config.toml
bias = "none"
init = "normal"
init_std_down = 0.0
schedule = "wsd"
Each number is 500 + 25 x the weight over its row's rms, rounded and kept within 0 to 999. Layers, rows and columns count from 0. Numbers have three digits each. The size before them is the row's rms in percent of the matrix's.

# layer 7 MLP up, 3072x768, rms 0.085, rows 459-513, columns 0-127
083:458511543532443506535464480540515518542477513493448504472493491519495503498518490497510474518530492526502513473516465499527505479518470514477457518536519502535530530517523512523536510468499540525509532526468512525492496489471490510518547528447519471460527490504483509485470510503482546493450510525494475468503503511507537504508545489514528503535491448525486526493499493527471503503498
144:489495505504534510454485536490516523523500491486468511485508555462454500510502483467514488506493475487530475519441500488490501449505517508530540525455503519529508521481511504500482506502526473488485485491507509510490507518578530507481488489516505483471457470473509488530514519510489469473503514490451507467505515475496481497508514517536499470471478555541490502493531478486515519495504
118:509539493496475505524490536509536468525527454540503518504467490489487484502480532540494502493499544517474526506494505509539486482445500457515493487539500509512497454512531525520492504491493484441472522521480495518467524524501498493517496522487472506516495509497492527470458489484446476500523517476508467508498552501454502504474537491478491510499487497483474557518545534487522449496518
094:495519510541503493508528476506490471520571504524504499534493489479475525527516495483519495527517510483519496534503488501460498520457495499500519521492430505481483514513447479499468486516545540505480528463481481509515496495541500492521541476518485486517529466517525462497483479521483506494512542506495499503503504552543491482502403482532531503535480515505498519491442528481517516498480
129:524487543515492513474500554459491510461467488507513466485471526544490509516513488455550474511507485505506460485514496487517495493515496503538475520480526477490472494530522474528514480472513471503489458502485488502492472492526505526496489507447525503515506485472538499465535498500512529497487507520527522482453572514505507542463519543436523547501469474513469472485515484491457467502527
100:506487475486496524539499512533514495525488447497506483491458507541482495503485505476483508536556462474494471554494501479486481472522527513497521502486507501473502513530502524478472558434470445483517468516530455542510528459479515498480524535513518474469463512516522503504501493542500502469494491493501458496460496512543511489495522507495486486474475464475481475488486508511529472501511
095:514506504522501489492490454487533522458542462491501470481501491490521459506483513463548531507522493494539489537513484505527495512468479460493458480527496496511527544517509533517508494566490519551513506529458493523498494535495510498488509494512535510538476514524495481512472483477506508513524516509527522456494472510536482482501542482496488465524520529471490511539464482533500484467507
099:462520507529445463498520477511478509495497485503526511512491448490497507508480530492487481524494505513511498513495546459483476485486516476473467518496538487504507512527516495502512475495491522466508515511454515524500519540516481520585502503476487496502504500477470511542502492473476520552529456513518492510514495488473460500546525519458472523528508482516552482523521488505478470503516
099:488514485484493470536494548526541521495480502468520524560484504503434519496459521495487493496530478530503538468487509532488498487483520491495465533459480534504484487510549524494520466471508467452525519504510495521526493532495489526509473467537501487521490508482544504506500497491468475480467543531511513492489520539486516488496499507514501484522504542497505523520511546525508499507483
106:530496473532475487501507509546538520507522490497545525481485540483493524492531528502521485473531480466485511511505489507511438486472534482500515504536513484539469478516528498482496530477502489527530501488525504498515513493533486481502483535464493535540527501483492469491491496525510466485484475500463501493546494506485497487535522486548541547471486500508458483468461525463517482512476
097:483469471476536502529508458540528496537500468484474442517514477524506488471466492518506451522480508472530522476503480490531491447475516472500493540504508490512542490551475494495549481464511484487504515489477486474443498486520497521537477463476477515558535541491505498502511509521520491512458495526492506517518490529470527513504508480481532482516517533501495528538500505500460470448531
104:463525500501504510483501499450493471514513499512531528482478511499495496516482495491514517552478476503484494505518526513538532491444458532452532484511482478489510473486525544518504528518530515483481501491484450497501469500497512498500494535490483506489552548499483455449471465499514461510534459495478498483544450511504533511502536513500490541465486489478507497521490473510522484514566
100:508495470503539469491484531468508452532499510482534457544495552490510521513466495507524492458544489479488488515504526505467473529513503443488488508536443469503496513508460500522501478471545512488484519502481525484528472501497496526515523517497542490544461471485491495500513511513502517515528530501488480501519467542550478487522494509525513466518511494506511468549501473514515521478469
100:474530494537515506554516553474483497537488512479530555515472534497521498487541482494482476516490468505484534475454530526549468467482530505474490470498511476488514507483509485529449488475500461495521507525511449482473481477510455523500512484500518541522455530481503508480465551531530452492498480528514524479486481507468533557453514506446467502497516513461499488452490545531537510471503
097:443538486514522504539517499511502506564489546477500518542488535439508510554522534474496508518488523474501497535515505513520559487469474518518510532535508489507469506468478523502524451484545508517458503511521487507500487511498488520539515503504500560526471486488481478514469480472500489459520503495513523497482524523520460495491514520501486492536479466492502494541505506511533522498505
095:488516467502472506466474576489470512516487510508507510466448487486502558489479488486538504544502469509516484481506501506499519494531494499481554597490501431509532498529503527524527480509538534497559458508527483487460509471504481485514488527527535502494491501533496499526509527484509492513505470465539557529490499511471475471489502510528525487521496501567486498546497491574497514464477
110:509508490470524424543493511538520494544486518549529545522456527498521481521507520528486501484540507544469522501505433467450513514494505483508517541482506487488490507501491502542535488483458505520525507495549476489501507532508499508520507475513459473509500507479489476468514512510454492476474519510483495507497531503481514526518532485488515494520491522470488509478521435535468503552501
100:485501481516489495483475503502506515484452497507487498506483511488484446501502510520554487488507497484500532517532517508497501498522487478538516507494522486520472500491490516532469530483523514500509536481528495475496471484533507512509506466506504553496503496510536572503509480471519491490533506510522545475497504482550500450499514515469540521507507511477484508521513528505490522521483
079:493457442525503461517522509476512507501438478511490465512496511508482509511559471515528524516513481511460449517512489462456490472502481506511502483504503472497444490498483463494475505509485488509488494530500499531578510513500485564498516469504499472519517499491487517503482501521533495510508491508470481515492501514496456496564476486490501503516519538499533510489520481528455495516529
109:525480470530513506476495498480516523533449519507555495500455492477488475458485523511485467495517459528491532503481459487523513512527495483539509539520502484507478463486495502475519513459505476478500562504452428489570508484517451507452501517500468533472533509448489520491491474517526474493491453496484549457504480546454520470503544476478515537473497508549493534471494526499467513477546
097:486473500506486496473505480516478569473471498548517495500454517488502500445478502528493503504491478532507483520556530538473511491470506521475483472494435447483507486538489499518508505487472473527483521488503489493510528505513514517453467552522500486466551470514549481531525531519509500494485466513488489502461486549500497519469511493540521499510528481514527518470549479511487503483495
086:546499531495495497498483541501541500509516506454496488525493505482468516527491495470467517536511471471483498540458518489519502471542528490498488503469496512539512443516478488488484512495510488509486505499492486519479496501518493503477490513504512496497498517488469551500507511488524502526474492564489461490519550467461481522489518482474513501500493467462505453566482503467470538545462
119:452526553456508497508524498519481498508463502493474477530470507545504480535471494469473513492477470517520470499517474470484531521507478533503496555511541533426530498496437513492510514530493517507499540504507511521496498510493530516501511536486478518477507488551518457500497475513490516495502532512541518484536484479490513470512470493525496499459478477552508516504520532489480446506526
106:477474530531482500495451509542488506493529505493489489469514460539454469478481467462455500533519519475501491465517474510495539475510520541519481480499507476496547500496492519524520498538517482502457521527498501474539501511499465501535539516489500462489540498524503486524483498475497512484491480516498457469505505497431488505537514493454495471543540489525484506462499502525448472524521
090:505524552523473494503446517513470484511469522479494485479483510483480491483492546513518486529502484486510447510554505538472490503474512502473507498516518494463486521469503491522487501512526514507475539489517475502487479518523528495509501481488497479458503512523500536487454517423514502476512497492511517498544451513484476497483552467504514512511483442531482526508494504465540467489508
106:485473495511490500491549487503477425511495521495486486507526469509523472514474534491508523492510523463500427487524473507544425479517475484478488544470506459489517493525445486501505510562520468504533488519516452500543483465502527478466476464515514509488493488476464540522468513522513529517497452480542485497527513516477465487531488481471481511501540444520504493509510496513545453492479
104:491516530494554407485482466481515490526501480510428555510525530514506478515536525500480506460511557497533497502525481520502524475514492549468504514494499491492504487497512461481507472524515513517527521498453448513485513500503529448519487482516498528519497507465500520488476568501499507452427509542500474464511556496475513463472514510483445454533508483483537541501496463491482500491501
109:498518505530511489470517502533510554510561555489538487484536502462512535481538522452493554532513472537508484484511474429501516515468512479498508507498518521501503513512513490480479492495489489496490470511496497480517518456540497475457470481523501490466482476487490516528502488571511477464520531526527487520453438519520469513500491511448518526478528486492529530466495535508514491524478
087:495550526480507446455497507499506534524515515514518519514540508534459552498481477489493552526517473471518533477470536482502449484512497481524459477528534547453537497464486476458474517509532494535471541469503529488510548473503542480505515499517494466486464521496466490483482542522467497485508504503478473458531460510556444488519486501524486485486467556482555490518515504562510503495530
103:519543499506526515517475488515487525496517469454519512511502502484510529512526438518484487513531493509514539511476483442512525479507526529514522455477482496483514485526507472535491510466492524489538478513544493513522483512510516460523484534503502536489544555472511500509522476458485474475532499498463498508491487509456502491519527496523506468483486486486510473502490500457546465481470
110:504476542464477564471530491524508490536492462493497478497518521488497526508466490531524491498473498451464498472476479542447503529478514486485491575491519508509533513509530469497540485533486539492490519507521472547475479516454503508495544514490522474527474464483501522529480528464521492499486505529519549487497530514522549432465510545492520520501482502480512496511486507548507495486498
075:474505481500482527555496513527470459516492495509503511550493496472486466440471530497481520506470509531489448474486479532526471517462505484488516514488494512495498520518509526470461525485484471496502482523481534484516483501504500496511489458511495509486531514475516486512494506461524498580534526526527504536508519466507513469460530504471472500525504524470472448496475484491490539491549
108:504489527495510508510489454485500472499519495498505511504555492531480498524482524513501512452499518503456518482484466534470496527486520477512511534517503495479511491487490509530487523532539483480478471526516495527539460497475489528514513540543458534493507502475493474461495532465472487513498491487529482539489486521483485490475554530508510495469576494514465523530525484549513540495459
112:542499475441469517525470495539513521562471549471479491502483530484505516477481493502559530486494491533467538493503557489560530551492476515469535506494533514527485519512524513512518528490523520498511519480509518483507493470532504501458517539475483515517506515476487535504512471539465522497506514469513506491490463498556525420493545514466524514535476512488464496497525487489519489548516
088:526571469468474472549522474495476532466457499492534525551522526500479475485550508532487529509536498488544453499513522496567496491529492514534482515546552559448495547512504492469533520476500463491509509531514479494523500521492515506507541520502502479513533482488481482545497511463522521484472509501510466471490537487498476541498524574483464519498500490495529509499502521462505457464484
115:496497472501528505540519486524508509473473517444508493510484532518462495492447472504471507547459506530532503531506528504537495509477477482521497495507499504559491507506523494478479532478526502526485459477466538457516485553485531512527509537505496471487510508497493483494474506485491505513491474551530513491492509510480526507468510540503494483504524546489483466492534539507498491544503
113:493486462528524546542495491481477492523555480504452537483485441432499493518451506477440491501502543523483423516502510509494495523548473473479497516511485476498454529539494492464502507500500488527474498568507462477486473527492504467509486471527534460499496517513546515550488536513521563529497509469454497514541560502467467570498504521528533454521499473518481506515507493446502504459475
109:517489535506458527475509496465535518506480525491526533528466540535453548484451503507507535485470522517500518486518526489488501510513473473555508533495530503545479523528481497528461523492555505512526530504492494487474494490501500489469448508538464523548485510492510482538498517522487515507559524498474523477529526547495498485513516502459509547540515491534492511513497530524478490496482
100:448496476499480463515498549474481474477499511499471479511487499501462456512511512491546493496488568483521491493511520454578475463541526510485484496503515502535496491457483529493495516497491530473508484521486521521506494503522523518503532500497522506481510469503488497468524516478467479481488509513521494501506521504502469510487517545498503494489490514516487472484501492488460517504491
108:507494524532531489486447476474494467513507538489533528496466468511469516529472463517510473488513472485491486508457504491490509524473503486461462527499506502505494518538546533473502500436524496476478514492438458521494528477542493531486490517511499494476497466478493491489556468510516474488512503516506506514533508488491500503443513489518509534454515467517486492464515518498517546500485
085:525501478488528544449501477493529499500455487513472502492521500515554498474505532513488454500502474514539494533474534508474519465503500477497511519511508498487501515520519544532493500506496517491479494507531545498522523509461455477494487532490497476483495546492517468476485540503455514511524517483517517488500544538491557513499535485515493483489526465489492463486549517450490491521480
110:496529558493469479481497526500528519452443499492503450537513507511505478504492518505463504484512512525504510469514528510498549504499520505515468489520488475545475501466499475494526458483531487465492535534525504517527519526519456511503530477463520474495500509517467502449519541534488501499488519521451490486508522474528530498490457498541477527561471500495495498543549467453492505519465
092:528494458459495512485532491541510520511523496485515528485508527508537535471519502515504503511488550505519477453454510453467495534481494538539496535515506511475495483504485520487460539488461523507532479506515515535504529519501498511514498530536539536497491479483543532547533496517481486513532503525475487517479532493545485520518502483517483490500476469489486537505526479508512487519498
084:543472496531471513475515528501519534477487507483476529512498515515494523479487472534478463519553506483531488513510511488473495511508519511494469491472490544512501481503501492498529498522488498504517512530537530517518492447441537487514551526523511501458471523501507520503517518445494461539491485472501482485493450527558487517497455445518512485496502502466481480489545519511526464511519
104:535480525476524517507457474537508522508493512461461539481475471513486495523578521509510520484497521491479496526509487527508499506491529500505519497485522520529513524528493526497517499532464504486530503532529474518506476529493516468520478471504495560455552522529501499529509513516479514480475482512517482488516508456492486518437485458487531499452484479592507500536485503485570453480475
079:502496489538477492512528469482506515481454500517463547503490491476442495473512506527513491462489460511478539459489502509484489485513495486499477493529523482509469480471485473501513491441516508521511547447540520491506529481472498497484454498500468503560492539493482508489465515515505520538490541476501464501510488502454504491497509537449501525534513450528477461492452547485495507515503
111:512491494535479509478454494502490520527464511479521516485527516500506512513481544467510490498469478468504490475538496514495508502490546503479486512502490536530481513551520549501492519490510501466495486513532498535503496475522502445449466469485517478518545477509488534498498523491532492482522465490476503509540423494509559488540479528520499492483459505500516465471510527475510518462530
106:436492517457527522520529489511542473473494534499481469489507502496505489514505506494485542485551459491522472530506524539490522481504516525478459545475473486541484553508505488511513467479482511548493487504491492489514508462512451510467527498513489442505492494524467489505491461454501456496475486484487523483517504490506498469448478492477525475512466498459466439478500486511511516496556
099:479504527501525502507467505532492452530493496512494470478468543475491517531498472479534506466501460492526447516437489527536469472493475484535512491519492533512467508507526531485487484433504482529540514467510539516508497496517531490506509448461548495516481545484528516527511495504486503508514476473501499491548507520493501507513490501524520499546465523501486488509513473447489541523489
112:515462468516558504500481468502522459489482497481520466476478496492453518514508496475475478480540488486492489498468541427527480518487476504489532510511500517471523528508535548502491475479496457500491500540505517542478468499509500474520469471496525490500537478519476493514496483469456512515492503531510470507528484504472503506516509517528498478459506506491469459480490524518509478458463
086:542553515481483480501495482540527516518485496482520524461510484503471517476490523456489494516559492546463511516478514537496450451482491498505469534503505501517527493511508483507476507507464544483499530520473559470468511509499497526546503519501543486499498455501517495497476536493496476523507446498504518474523479491525492510499509551490489517509510526523491539470481477479474488472478
102:537496483522471515526553553503473531516489561458456470489483513487490490503488477515533516515533475497482519510507509455485557521502461495499504465495460518474524499491513476505515550530485470507492501512522539507458504469438505503556509508494560466443472462497461536515504551436492466560528475482509535521512492505481473498488516504499475460501475450484526496466500503510429467451483
110:508527464471502533502504525531480503517517517494512495512533563523491516544521521479533518495483500509500493535549531519547497495477498493482521498473535504528478487481492485520485459498485503511508459506498467508525499526506498514492495514496516529484491493541524543523503526497484488537472457467507501463523486505544489488535505477494513500465466482512556493482507454524534513459501
112:556510494494482516484535481546511494507478548493499464492494499519482563469517488516473479448527508530490499526484440521564494512484477536496503505468486471468501472502482508503465495537502521522464481512512453479513497520466471494473485510422513508438538470490492475496501476478476474466510416496521530517478477461505479548446519546474491524490511516499463489501477466492488456504466
103:488509502466482526545505517473457525517464494478526480513513488547481461507471522504478537532533499482499505511498556483518471491501497531482487505473502491475473505505525491460525498506538531468496488477490512468487506495512466470522479491476541535478477504495507484484488498501436499531517502502479483466470490480503513470489488534512481510505463523489477506551473493514472536492541
# layer 7 MLP down (transposed), 3072x768, rms 0.0241, rows 459-512, columns 0-127
084:545510486484548496528579478451488474524550537520490483501517484506515469502476528520483485534502479454478476559454540501477489485483516501538499485490483514498472483472493468505495483481495479500488486484495502490469512513476472462526515498514457482517500537515506490459470524487528495486478479475523547539510561496558474477482543444499461519503478518492490485554492524458515549484543
134:540506492471487481510483511482503499471500488488464527496499550499531521487526515473483513520477494495523506537474485506501528481557509461498509473445471525509532550498496495510466510491544497488525487544491482509517466439554572467467493498529504527495537497465516467529465524507515519533513469483466493518505519521512477526550512500526511486521427457491478519511488462501498516494510
120:485503517446495495476526516527513515466498503449514486467551457511511546493514522463489511501489527478517506484515500515480475491509502515498516496456483460485517546510481481498518523541498495505500492478511483485498457486513505470476518509503520475477539481535536498464497532494491504496426449506503465500499470495533520512511457501488529533489544485541515482509479515439476498432524
095:513522485501523493501484512517539514500458519519506511482545508475489505486491495493489535504509532501477472500505498470500499544501551517467482487457504506522465496478552554483518489526547471547443503532546509489528465498494516493517466497519508522479454509485486519518489434441476521501459528490505489487513521461501451514487565518513494494491517542491458481508506476536490519508534
140:469493457492496476538533485487482484522490480456476517528512476460500504489500532564486502526499516499453532504491491511438495462480520524513534463567501525495507530514473500492505476507495539559476559520506542497501488502476500518507532464510469492518510526500449514511497552484495506501505492520480489515540451456504481457506473537558515452489537489466515503499512490486532537502516
106:490529499552482469509472509503505455513515497493519469483501536513553476500504511486481535502501505491459487489521502503497487478482522519473492497442520493505501449514476480471518482503508486484496538456520496465483531445538552498463520498511509505561478499461516443485541571484488496458474535489475482521475480522490470492483468496531491506526483535487546521483511536476496516500559
095:483485487476552515500503473504444489546454515490475540503531501513485525513483518564446511487533536483458568489482513458488437459515483503501520496510503515513493460505500502492509504497512517483479472446503502501466525493479493496500486551466510501469482523529473484479476504520543499495492475490527545513516501518511513532530506509468488502494471482501519487496493527481501476546495
096:541529481502502509494449538489468506516456529506469494471514559489506504487497535477468524492477484484511515495499518551476465491524482495501514502486473556524523456467507482508472507475466526515474533554470499473488531521529514484469516490472543528510533454527518507518490495519518459484511518552497493450500508482523496521470495496543548476490488496520487515511476526502524506478471
100:473518472489445518511497478480523499530517482525528501506508485484490518496502486537446508519506525478477507507476510440477497508520467513496501543462505488445472501468437449509547469493483489528498486519495494450504472480465497495520496488466511551514498475488508488514539515514512468504480533496490532505474487468460531530530454486518467511484497513503470478544531489441522506522508
104:534558487468574521497483508457488455463511464541488482486498457528538489478507491505489483515497499495513508468515535473538539465514452461523449542475490517512559501526518469507488473507530497466467525477519505498451500505486511466538547490498493482504489480483476557498501520467502532493514480489527561503500527524511550513512515508512494457548501495523532504527556479526492472499503
096:487538486470469507462547471481508500550511481519573509524476488479502543565486489480485526472498484531531497515506525549449492514557501506513492510532500475471485520494511520514503488496509487497510536479520535558508452455450480499505506472472489510450501487485488499526482531516546480517517517546519549481496514531532470516557537481517461500434481480529490489511501485496482490548472
098:516474509500506486511476552510529545494511450482496459528527491514521514495494514482505468473512505507545463540514493504514530514487467462521514528526521510478505532503483477528492469491490553511509511552493511504506525511459464509519430471507493464473487522467517509492527518461471515510468522537525506507489523514497464469506468493528479467505520516521490480490535497480501480493483
102:509483525523474495475488566528472535518517470476479508521478498494472514456488527485527471500492488486498498487470479512530524522577488521524452469486524554493503497527511494453504496493474464564485502525548469518519510558511561479482497469493472460452542500538482485506502533558501480446494506528496495498440514521486489511483507522491453513474513500505487494501485554531467504503498
101:521526520498473488516531474510511511547525475516539477533493509486470512521505497497469539535513526486478535487522474505499485495508481469485517475553512531498475500486501487499486455483509496517508503485500445459505521488474448488479533495510508513508490486529500503508494537524496478463483565521487487481477505497501470497484460508499474510501521460542515539541483494522512546514512
098:538487526489506470498548499533503501471489491520489461447499476542508502480486495525493493497509502507490487507510495503494482487462511470507520475497531444520533507508488492532518523541480521482536483530487516545497500475503502540475491522499497472497511507528477500477548490496498486538555514522504478504542513497443515502513496516502489506490510547509470515481522491499490468499492
095:527510524472478483506464515495477436493539515496458509487493464517466429483470493522471527502495539485525536531505535542477532480541476460534479474497503535483524476474516480483477529488444497446499511512470506549526523541528492465513468498520463506532489486495513514496470480506549531499512514481474469467510500516508493512530480528491469523495487465506547503481508524505511510504522
113:513475479525530530489484489500500518543503529481537515486523485488506529471514475480513467513461505485496570509494484515492521496466487538457484488500473500511518525517477524489534532457524470518518510494475519446487484565536539499521511510524526492470485505519536479511487534488476519500507505491492522508470470467473452522457456521496526506498493503500484502487470546486495520523476
102:511538523523544540523521506475490503518549533467514517496533505534479505531519455474475496466509491477490517477467497508516527484505453503504511497473475521474505523495460449476510479487500494523474462536498481491518564484462491515503524539499534493467498507528466494475538533486508517516460526520506462525442450521490477538500536470506515509488475454426484502468476499474527489522524
080:490517508550467519476446486511463467504509507488529489513516516468474491499470463526488520496474545512550499470507486484511521525479511491486483531441515507456525505473522509486481496495470482474513529485519523518510514517472489495553488486504549489474484466531533525509448512492510481473533502493507485478511478471499510478455532471460509474481500471510471483517478540510513491490467
103:487509500494510461522527539543506426486559465484478536473517493486502540483517452532509547491489487517472473482506554497467490492465546486469508478525522487421497566522515511519447482532526553498471482481491551498508469468509485493490540547479517478492477494519475495508495508456457517495504537506519514560528513499505484493509514467527450480472495498550507477484522511484544461489480
091:533501518457524490524507503465532487533499484537487501506517531556514504473547494473489497510551525442537451504477475467477442522514523474501503545485503501541482499509499507470466486499483526456501470506494475493521506505530512505522522458489464506484479498499479490482497491522494488484546481507527509503500506508479510496490518540454482525471492475489498456528516523510515482522511
089:474519443506486459537513484530509479490503525521510514533492505526460490500491494499483499523508507495514486480509515537476475526470490514508479484549505527508510470488487485539523524475508502476496488487512504496529505488515490520500502513500470501488495490497520506502453505483498532505545503472511449510515510539537475495475486491504514474516485474545466537522482493479488505490494
110:534515446527509475495487512520500528474513492522479499471532520468489533472489528520491498514505478471475516463451540481503487510503512475477499485487474495542489499501540461529500477540483510478502478474520539488444503482515500507526489469494497500485518485509462515507476494480515552500505496511469466546494553489517499471504531538518494493464509510483497511485497477459474476462465
106:528491523507503500501488484487488500513478466529501545535506475488512539486526482516483534487506490475476516469475517519531512503498477495486517481469513465502509447483512523483427523507479518511521508514492482515496504509504509527458487481512459540479465511501484470498494473509501505473500481512505511485468527524466497511502512530440466543461526514479531449501488540510542501476498
091:525501527486499557484504545547539458482522492496507510505509535504485472552506453476513498435469494491535522499482499491480523483502492511494555490485462500463501461481494552475510453484476474509503487512491516510529547519502486521533482574539519526462490490547489510500552498499491495499498505513528513481511508499481532530487451522515483504518545497505507503499526517524517456485497
104:463505520473494475478460535496513525461477504501536485529510491483514490462491533505497477489522521489441529487481511491491513535473515509477504474473489512457479504519507535472475485465493510549489539475531507495499507498544474506513541512510558486502489493533527542561530474493477486486513477535490540522494507491539539516464478503505509545430526517485505522504492494502521511515493
100:474524468463494563509483509480501468483497509524546459533481496473522501506484519523446471508497477513460462444465467517460516510506507461517499494511452475545485517465504476475506462462517463518493506520494518526522516487464501501515484538510515460481490499549487404512530505468462490517510500498494495532557482461469498506498466522531504500499449484528509512476542465504524529496499
103:529502478491538542517554497462486504503444463503511477475520506555485528484506466533513490476484502474518451431520500480490505527519473488508503486470520519528501417498477547504511514495551544543465521493500486528508516425492538527521555538484491542510524524474498488576499506492513473471484514519496505459473503498479467470500518499526525510507483518506467471541497519499498488523504
091:511504529503461526525510516517448495540516445515496511450521466487472514546515542491448523477463523532478488456539490496436498495531519453534518484505521471496503497493483503502526529515510470465523489553483501481526524466492477538518516527499524495477475527513514500489547485538458499488525480483477519514485514515457541533486469561473521505502503486510492455468531494466483561535468
101:477489469508445483445542510527513484506490491511481526501522475485466505472425497523493499518471495506534517515508456491502467539503512502490498527493459478545462476527507515498528499505498480504506470481482476522495506530499550510437471514465499491458468485549501496481495499508478480477515472458476515490488519483565487517489494501533519516517482457503480513525494496508451489507526
107:483490459500496504488521493502529470502495510471455462485467507461464521517506499508492463524452539492554514500522486428540464506489510501499516504483480519485489546503488528510462493497457526532469510561461501509482502478502488475500482508492474471487504486507549430500499521505507502493497519480524514472555444510511460485571561531462520485511474489552423492468498496480493518529473
078:514463521487498494468494468499504515452541513534485483479470508510476485496517537505551450504505511529513483529442522482510516465526465498504518542501499480487533516491524508520508496464501542510518531526490462484469485492477538518517531512448516508530515506482516504513501494524532547476472493531436521480494487505514505505459496480507492498502527463546477472490496520515478512493461
100:542527525503460468502532563549485471497482472506468496561506523477504470431501474460513456506489536525478528498504485500507529519508495514505504494481504508483485506480481465494469495494511511466486525485511532501449512514516492496487465477487534511526568513489524528477562536526519531495471501458483549507550469486541525532519465487496532461531462493473479499498451511496512505497533
109:481476497531507507491511461522500545523533493500510478470520509485545476537527494487512484496501498460532481470531466501473538465490557496509541478521517516470492484479489508471505479480486512519504519483478506452509510510520489480470484491536490451537506502514505496494536482553484498481466471491535478545531499526452499487473481537515510490505547509511509509492518497521494458476521
084:485443486487459497479529502494506480500540485488465487503495509537522496475486495493542476487508526520499508478531483525489489509489493508484491498448461478487513493501549505505491532500496510484483481492521463520491499502498482492501510521538515452494473553487505489466533518488471499497496481505504510528518464501505568463518495482515506463515499525520518501488516464524515506497492
109:478504469489517465437510526511512421511491501519495498507520527494513512506511539470465468491550480502503483489540469501525523489505469503491489533475463480518531513520487500507532501503508504497531520488504470508429498468508479495467522492502509510485493468446449502505528462471526496452465502495475471489481493507540510500528455469505519520498486522542494519455522509460479528487499
106:492464529467506511511515492517512527501489482444533450500549499521483537511525486555547489524491487491473482484471507484517504493500530457515515457497475501491509507451508527545497533474516499507505488515495538507511526509557518496535520519500511478488487500509506476481478465471507518467497484475541495468487502530498497472543512486487489496475519456471501494519469527544510458535474
108:462468502510513484486475501514475522479518461498477507509483521495527462477517514522505494480504447511494468456509489491499479472494512483476482500515517471493478502518498516481563493494494545491489501544511476517510506529493518482505507440495500496499517520522518502472473484456495505507513486515490504474492470488485538524542505531499495503496502516505495495492465493495517474485481
101:524552480516503459492537486511478494487486492539492505453461499480507557515476530503500524525497518553547549506521541462513500456575487486463519514510511525526466503529501469488451530476480534494515455506498499472520504505484474423493481497511483501538495539536539506485459547507500456493500480501456467522522480551543490504507467462484471505483488505470512464490463494457469478472494
105:492521523458491528490498512548534520463455466474528470495501476507474461512503470521498511448457501477522503480481455512491479503512442513495514505482487472543523471535522500500492477566450469491503500527482503524508496487485495509532522505467464464525512473470495496493507505506507535530493464498448553478589548481527487500483500488481521450484487523505485463501504530522525421469482
091:479451498462473499491497497532468481473533530490542480477518525478505488471508463479495516456479572520506476452524503502496490537543436518479447537487526503515500477504521453477525444508513458499497474489512466496527460465494492500481525471503466500503523487501502468477512494526520523481510539494488541455479524495471498524537478515464515477468495471549528493472488464494502493449463
104:509472521497518480487525488487522510499520474496498517522462518555439532486523509494515467520548470479557453526510464546503468519537485559497517540536515522498508481512487536500482488447491458500502472491495510506524486484481494492501487524485465540500517478528508521492449477533509536441461529517497498539474484493518448517510495476517523489489515459528518510486471506534501498483498
094:507482498508480494478447465497466500479529504482497491477492480459471521499450506501517481513506524451490480481553552517510485531492477475491537492463465444517481507500534485486516478548498501478480467505506523457517528492504505513518517452517513445553493497513507446470459488508524543494487509503541497495508496466484507478486513467511485479506546513515484524547498464525552527483525
089:487495468502523545504533499487444520476543485494525525520456503515481468485517523493481473519462498508498494482488474488510502499516482506476511500499550470484513526485482511534507513532526499490487492465506475534513485506537500479519483508497461499523507479501539496510480507488545512506513513492508497481512495498500479497515525515465528524519473510517515535488458458509520512522528
101:497496514492511462505552505497498491490508475514489496483524540468495531498482468550442454471521497538550536506525497499489528493470504517496513531510486489473488466499518462456518485515504513545468522466457489517456509470517474477445527475498504445519528477469462467474544506513530529500474502499494511505533516503517545515493492519503465497499517502468498508495498487510483522540502
083:505524545493517480499485484471467503509515516484544509521510512510515534520511452506511506524516476483482482502500532467474501512501517501514499478486487539484534471465516466497489500517500442527482479563524507484513506483467491484466500502500497536520514536458484500472454464488509496503500504535491528501539539510524505549471496504472490527496507511486485483510529503477512531469582
117:490506506527537489498519490523508474521521504521493527490498536485455545510470502501520495515518500508523472481526528516474531464478526494498516478502548495502509545477500499517447518505519492498530556469553487494510505450518481526528465531505480515502443498462530525485484500490474525559520516519509515524526537488541456491503506467538508484482476488483511519506578528499517504518506
108:519510501482464493494516471476492519558486537521504480493491492484504532488464506494451505469500482438523464486451491480490482501518488460479543489525536521514493490505516498483507537481536467464535501445532515517476472517487556484510529529497504526494507513505513536500468554511521490498482482476462540528498530492491463539487484520487492545473550496471504470462540503472513487469498
099:501534469467523477513533518492512526488491539477446534533484552537525507523509545484480475518539507555526505510484497521533499516481514510467525536456479513478495470531476521486521466479482534486468495512488487492507481492524431502495465524494490496499520505524421500508487486495418530500501487555491468525473529491437544530447488497515473506531525476452490545538478477517500509502494
108:486513488479471531496552506495536492527490511531473493517497457486512497537531486503495523521495519501445495497489503556506504486518499488482498444512494480489475526475501504505508520534529511442480489503520522489526487509492462479529518534541461478472460491496494509504550538536510495497495512499468502506548505480539483496479530535523517486514470453460462522506538517493440498468503
089:504501500488500484495553508458507527504514510518471512514487474529517516516493519505506475439450528467504475515504503503499495540526495507500506497527495475493481499506463497543502494545497491511498480480536514529502515506526500465486474499499504466494508474528515525521506465510523514508491519473473475529462533520475507515528465468478481505498509512462489466511466527503549508518494
098:525491457519528528513457534533495523494481466494533470521539498497531499518542495494511493492468472481505503477506516525511474507521481520502518519506540518498526472541490492520499541491513548504503522533493483495504503450492533478483475480488514493518441530516532537455442500489506459484530525509530535494477520477466496486468508486510500519499498507466503469524507538511513518455493
108:489463512529519527498521473471503475506537508505484505491474495501460495515521508495509479484504497469478512487500427480536475468520508554503501514503523490481497486529503521476540525491490497455484470502522537465502502496509474537498467484499490512475567469528513485489518501497470515489491539532521511546511513466487496510481525521495489529515488464481489521475493547506477486484541
113:517505492503491496505486511506492536517442493487493517492498491525504513534492499442482471529520498480482528493522506482483484489489513487523544527516450491496472456490572483483495485466494490480447493514511462491528476453513458543522555494516449539513476494490509521502494477492502525510537478485542514502513469540528510483466504512477485541524509529511445510504543499529498477452496